config.yaml
optimizer: "soap_variant"
beta1: 0.95
beta2: 0.95
z_loss: 0.0001
train_tokens: 134000000
Each number is 200 + 40 x the weight over its row's rms, rounded and kept within 0 to 999. Layers, rows and columns count from 0. The size before them is the row's rms in percent of the matrix's.

# q: layer 5 attention query, 128x160, rms 0.106, rows 55-63,118-127, columns 0-79
# k: layer 5 attention key, 64x160, rms 0.0956, rows 54-63, columns 0-79
# v: layer 5 attention value, 64x160, rms 0.117, rows 0-3, columns 0-79
# o: layer 5 attention output (transposed), 128x160, rms 0.121, rows 0-3,64-66, columns 0-79
q118,093,193,174,243,179,186,187,181,270,234,133,264,187,175,196,200,172,179,270,246,168,96,122,148,167,198,220,227,244,186,216,186,228,190,200,210,209,157,180,269,268,141,132,162,232,243,344,223,206,156,224,194,202,224,228,171,226,146,187,186,229,249,316,228,195,208,233,212,180,264,249,189,222,211,186,261,203,255,199,203,213
k54,102,181,241,189,220,210,182,209,183,194,155,169,202,201,202,163,269,197,112,232,213,148,200,190,127,195,186,220,220,238,199,181,172,176,221,214,228,270,209,247,239,234,217,250,265,216,174,116,237,229,245,206,194,149,138,154,162,154,196,200,193,216,136,266,189,244,250,189,198,199,211,204,188,182,222,221,237,170,221,208,259
q55,128,205,211,193,183,213,140,217,174,117,156,234,158,165,220,195,221,214,225,221,221,158,137,198,125,179,202,195,162,193,147,214,250,295,165,154,204,241,180,145,173,166,208,153,266,161,189,158,135,225,129,162,238,182,176,252,168,152,184,105,217,191,232,228,202,228,250,167,234,238,223,240,223,239,237,210,206,129,200,171,197
q119,078,180,227,194,175,189,191,232,230,220,180,249,207,230,233,238,273,180,305,238,198,235,167,229,188,230,180,165,195,241,193,117,245,223,198,225,236,198,223,172,142,165,199,115,219,183,177,217,190,183,261,188,221,166,155,227,201,181,212,205,237,222,170,198,232,173,224,176,225,117,116,226,216,182,188,245,259,184,162,173,252
k55,120,131,190,98,158,225,216,193,168,286,215,197,169,200,200,138,187,117,170,172,152,189,178,127,306,162,163,208,166,262,218,210,169,198,179,152,198,209,203,186,167,225,183,172,191,186,258,161,116,121,191,202,224,226,141,191,177,182,284,217,241,234,205,209,200,227,220,227,159,260,146,181,220,223,202,215,167,286,177,167,140
q56,106,191,287,256,129,178,210,190,127,224,210,204,252,176,130,206,231,183,167,163,179,204,232,207,196,239,184,220,189,212,161,191,196,201,238,235,260,197,175,256,178,209,251,223,155,124,216,200,184,203,228,274,222,255,250,181,197,188,234,249,297,197,144,201,206,213,226,215,226,188,245,208,220,159,145,215,246,192,185,241,273
q120,098,238,213,194,211,207,191,259,188,163,130,225,279,218,209,201,186,252,174,190,221,196,228,243,234,210,160,220,259,195,204,223,195,110,190,193,135,170,206,172,166,134,206,265,222,228,123,215,218,184,216,225,263,254,169,216,226,220,258,282,275,222,221,256,188,237,170,267,221,241,183,232,156,204,185,270,114,158,192,189,230
k56,102,175,295,167,177,262,219,204,221,172,196,203,179,247,200,194,209,146,214,210,75,150,164,135,247,212,262,204,157,240,169,258,222,206,181,208,201,274,240,189,162,188,174,256,214,236,234,227,190,293,140,129,270,214,258,189,218,214,239,188,211,186,200,158,207,171,211,207,174,211,242,130,189,229,252,189,209,221,183,169,241
q57,117,237,178,198,232,200,179,203,263,197,214,136,196,227,208,186,182,250,148,211,223,237,141,225,158,222,286,229,185,206,312,179,220,244,241,251,234,192,226,206,197,256,192,170,233,216,201,205,191,127,211,181,232,289,222,207,182,244,236,258,200,207,215,211,189,208,234,140,200,195,242,215,216,154,264,272,266,199,193,228,209
q121,085,247,181,162,189,211,224,226,144,170,276,211,193,165,121,260,162,171,192,120,166,295,168,180,152,242,239,210,204,175,258,134,225,200,197,200,197,233,157,162,230,207,204,172,198,208,231,151,167,159,296,173,246,167,192,167,154,189,263,129,145,243,162,154,236,154,138,144,239,233,233,214,155,214,205,255,168,159,155,164,229
k57,093,184,257,162,274,129,216,182,204,172,186,190,196,238,182,203,217,172,273,177,233,147,234,171,226,185,172,212,250,188,164,238,207,254,199,235,200,203,168,254,250,201,202,180,152,156,146,179,184,194,222,170,152,174,192,239,233,211,182,213,201,223,98,238,243,218,161,264,225,163,123,237,194,231,187,216,214,192,202,170,229
q58,118,197,217,228,171,194,173,215,206,187,83,192,193,193,194,214,199,146,200,200,154,192,154,200,170,207,282,198,248,195,135,213,133,172,213,137,239,218,209,223,193,259,230,185,193,68,193,171,217,200,222,212,221,125,161,163,143,239,230,165,252,161,224,180,168,229,212,200,245,221,242,124,169,254,173,212,172,262,229,149,126
q122,094,252,181,244,247,285,256,274,252,232,179,242,217,241,186,205,230,147,227,204,174,224,205,291,215,264,181,246,195,213,214,200,225,193,268,252,234,233,176,184,255,232,220,180,216,207,146,211,114,173,240,198,215,209,102,187,248,207,208,184,220,202,309,165,269,245,211,141,244,217,250,222,216,271,224,238,142,223,191,272,253
k58,093,203,197,198,272,196,241,160,220,148,272,182,222,161,252,127,174,299,240,191,202,205,252,229,249,200,272,308,234,170,266,231,256,198,132,221,230,193,201,188,207,163,246,213,173,220,222,186,259,161,274,226,178,211,156,199,223,153,248,266,168,172,209,220,135,216,209,180,184,169,200,235,170,159,193,262,227,198,264,151,173
q59,115,214,263,231,168,187,188,95,162,216,244,239,260,244,287,254,165,137,225,254,214,170,235,199,135,167,171,201,234,273,179,191,192,236,163,219,231,187,182,191,183,191,261,148,221,185,223,240,215,179,197,170,177,201,229,212,221,262,220,204,158,209,232,242,203,195,222,207,233,199,255,177,231,146,201,170,117,220,163,292,285
q123,087,193,135,166,202,174,176,207,124,198,141,252,155,213,180,169,218,192,196,228,143,207,231,202,247,180,170,188,235,247,174,225,238,177,155,156,230,257,179,211,229,267,226,120,219,150,204,172,218,114,188,187,206,216,167,177,217,224,244,154,227,186,257,181,171,262,208,123,222,209,216,204,211,204,168,195,172,203,228,249,141
k59,103,206,172,204,216,197,223,273,244,223,239,144,179,155,206,235,224,158,258,219,206,258,208,176,191,262,260,222,150,164,244,149,155,191,259,205,218,181,214,243,217,131,156,220,229,222,180,176,188,212,215,230,230,154,175,240,227,171,127,211,140,215,215,199,183,160,193,178,201,155,178,152,165,246,238,169,207,135,224,140,132
q60,110,203,223,173,189,236,255,247,243,221,231,165,278,224,182,150,256,148,227,221,208,164,215,240,170,241,194,162,204,233,250,195,154,247,201,227,200,207,218,160,194,176,171,176,176,238,203,219,169,208,201,215,243,168,173,228,178,258,187,146,207,148,64,223,243,197,179,218,192,198,136,221,139,240,195,154,132,200,232,217,210
q124,088,191,210,182,257,176,194,223,239,216,310,188,211,266,207,158,169,297,176,235,236,200,148,206,269,162,155,128,280,205,137,230,211,249,230,217,168,167,226,264,165,200,249,203,154,149,226,225,217,203,178,187,230,203,248,192,185,197,180,206,237,226,206,226,155,215,160,219,219,148,202,198,135,159,193,246,202,248,196,244,227
k60,106,211,175,248,151,140,209,168,192,212,203,158,244,172,182,213,225,216,218,162,289,227,220,225,145,214,246,246,195,231,211,202,249,229,164,189,183,145,217,185,209,222,174,216,252,172,161,149,251,244,238,226,203,196,175,215,220,156,191,197,229,170,258,156,200,209,269,182,180,131,222,194,255,261,149,135,180,116,186,221,180
q61,113,178,193,227,231,175,237,174,222,177,192,161,247,189,183,125,233,161,128,209,169,203,218,225,217,187,168,187,154,230,256,235,161,234,189,275,294,200,198,206,237,190,200,244,130,195,179,161,180,212,184,143,130,138,189,158,190,160,188,216,235,207,159,197,242,236,155,196,304,226,231,220,165,199,175,187,218,161,279,149,174
q125,084,131,181,209,215,247,226,155,217,181,166,132,190,105,179,190,260,180,225,218,154,223,178,193,136,190,172,170,239,251,189,172,172,222,210,207,184,199,218,190,195,173,173,265,225,173,191,212,203,189,186,248,222,179,300,233,237,218,192,282,196,152,156,182,261,148,226,206,181,201,135,266,167,150,168,207,227,164,184,163,229
k61,104,214,153,119,214,182,224,234,259,271,254,207,153,228,255,207,123,200,104,210,172,178,152,233,210,252,262,151,186,206,184,169,226,231,162,203,178,156,176,191,198,193,184,189,148,234,221,208,189,195,301,227,249,240,192,166,193,156,233,205,187,187,181,228,164,171,194,267,221,197,186,183,147,226,172,165,120,253,172,249,255
q62,112,182,226,254,209,235,208,208,176,211,185,220,106,253,227,191,173,200,196,157,138,243,174,102,248,134,173,207,219,213,158,233,251,189,220,137,136,172,199,266,262,205,225,112,248,190,167,158,168,216,158,145,178,184,232,183,206,175,297,254,254,176,249,274,168,120,159,234,222,236,147,190,252,196,190,212,220,223,215,169,247
q126,088,199,176,241,153,157,254,260,251,150,202,151,222,179,206,244,138,182,212,269,256,165,169,289,161,278,171,119,162,150,215,158,236,215,214,241,210,212,222,204,205,214,196,212,269,241,183,264,238,265,139,189,230,173,209,162,174,192,180,231,287,159,169,132,216,177,233,94,207,254,199,187,170,186,205,163,157,183,239,231,262
k62,098,225,144,162,206,189,144,176,177,201,280,216,92,231,168,274,160,183,193,241,275,198,221,141,218,171,261,183,257,215,117,135,173,167,140,189,236,241,193,182,209,230,189,262,230,182,286,227,169,169,193,189,181,251,192,223,157,176,223,191,234,205,199,213,213,215,248,265,199,133,193,196,260,138,278,191,252,268,215,185,159
q63,096,121,222,97,214,154,118,252,306,195,160,199,209,181,159,218,197,177,234,198,246,191,243,215,291,187,258,127,209,157,257,167,143,271,216,254,176,224,223,195,169,154,152,236,146,211,178,226,217,213,153,189,193,178,151,167,211,226,247,190,187,247,232,218,223,151,194,276,207,143,249,166,224,203,292,122,260,184,197,157,183
q127,090,97,231,226,174,219,184,254,205,260,202,250,149,300,208,209,249,232,161,181,215,199,199,144,200,165,215,168,211,181,193,174,142,244,247,217,149,222,162,156,199,200,207,256,226,277,168,175,204,158,168,252,154,237,157,224,168,310,243,211,216,132,182,194,186,173,185,171,233,224,200,108,202,234,173,203,112,219,169,159,240
k63,093,242,244,220,214,247,206,196,145,221,245,176,199,181,216,235,223,246,229,200,190,273,201,247,174,213,239,190,208,211,226,189,204,243,237,233,229,251,218,202,206,235,174,190,220,98,208,161,240,145,231,225,200,190,204,184,215,166,222,192,190,220,224,207,244,281,216,225,150,147,89,205,230,153,188,195,184,193,109,298,105
v0,096,147,291,194,177,271,172,305,210,254,210,122,218,178,137,187,174,149,202,200,249,228,118,228,188,232,166,195,259,122,177,231,214,213,151,170,163,186,216,143,240,235,186,186,249,165,254,227,127,229,199,164,279,181,189,132,183,157,204,274,184,206,126,249,190,215,177,189,163,146,175,221,204,244,198,194,209,194,138,267,178
o0,103,162,162,208,162,278,193,248,215,247,238,255,234,142,221,201,232,187,187,281,180,226,216,186,231,179,135,178,224,189,202,221,210,230,182,256,203,148,177,234,177,220,237,220,116,159,224,195,165,168,170,274,130,232,200,205,177,176,133,213,239,213,221,240,229,207,167,158,173,80,174,283,204,178,229,235,123,164,143,194,268
o64,085,203,174,255,167,212,212,180,209,188,186,102,179,107,139,202,265,150,207,164,175,251,248,170,218,245,212,201,232,100,236,146,243,134,217,176,112,248,119,181,183,249,183,197,213,196,177,252,225,197,224,247,256,197,209,136,198,162,173,180,242,167,207,272,234,226,203,241,169,234,204,216,216,188,232,158,205,247,169,238,205
v1,101,240,218,127,221,250,199,240,155,301,216,230,212,253,213,149,244,139,189,223,216,186,264,202,194,211,215,268,189,118,188,227,220,193,155,218,232,243,212,180,198,219,222,196,189,169,224,176,214,211,144,123,219,227,198,174,208,141,153,179,184,225,109,205,245,215,102,195,250,164,190,183,235,286,198,245,185,229,98,270,146
o1,108,142,166,173,144,211,138,220,158,168,183,155,207,177,224,243,194,254,248,196,134,204,250,178,236,195,241,217,219,255,161,239,214,207,174,182,184,242,179,178,223,185,206,173,274,151,237,246,206,194,172,210,172,187,253,234,212,139,121,198,188,226,147,129,132,226,237,158,193,261,204,213,188,208,213,164,277,110,203,212,141
o65,090,218,154,198,180,194,201,251,189,192,179,172,280,240,183,228,270,136,267,177,184,249,197,173,219,224,176,192,245,207,233,217,176,185,95,208,224,211,299,190,159,223,194,259,232,158,174,235,198,195,146,183,132,249,193,198,231,209,217,222,241,193,231,200,265,233,205,250,171,254,152,169,209,210,186,191,159,207,178,216,146
v2,097,217,188,135,164,159,185,200,218,222,160,155,223,152,256,249,199,223,265,167,189,241,199,200,202,283,164,190,284,115,203,169,234,247,155,116,195,188,240,196,190,190,216,226,241,252,160,183,159,214,145,175,185,205,247,207,194,230,240,208,166,191,214,170,281,175,195,144,202,207,189,210,236,162,246,201,171,201,264,177,266
o2,112,247,173,174,129,221,253,169,191,222,230,188,194,161,199,189,220,210,137,193,229,206,238,235,155,203,221,207,186,227,155,184,234,230,170,138,133,247,197,244,197,159,175,242,239,260,120,248,180,236,267,130,192,196,175,227,170,201,203,189,148,234,196,199,119,197,177,256,171,288,172,267,242,155,237,231,129,279,246,184,194
o66,086,196,182,236,204,250,146,184,210,284,206,193,171,195,185,114,215,229,131,240,187,240,188,183,215,227,157,179,216,143,214,295,209,234,237,234,166,184,214,225,212,182,163,197,225,150,225,170,104,256,207,209,239,201,194,206,201,263,255,240,174,232,208,156,155,194,164,175,212,142,263,155,281,277,192,250,182,214,233,172,275
v3,093,208,174,241,185,259,199,188,283,179,168,173,156,252,185,178,209,208,232,180,215,197,241,218,233,194,268,210,230,160,252,214,168,244,234,222,235,211,187,246,207,202,239,215,239,244,192,217,269,148,82,215,140,206,174,205,223,320,152,262,229,181,180,216,191,232,230,226,243,182,180,197,201,176,163,291,280,194,207,210,204
o3,103,209,210,215,140,221,290,196,218,192,185,177,240,206,162,226,218,123,208,230,250,177,219,262,185,237,240,154,209,234,226,161,195,174,151,204,179,146,261,193,252,217,171,272,251,178,187,158,172,220,253,160,172,145,218,242,187,194,261,263,173,143,208,214,178,203,234,187,141,213,158,202,233,136,225,177,242,188,191,304,133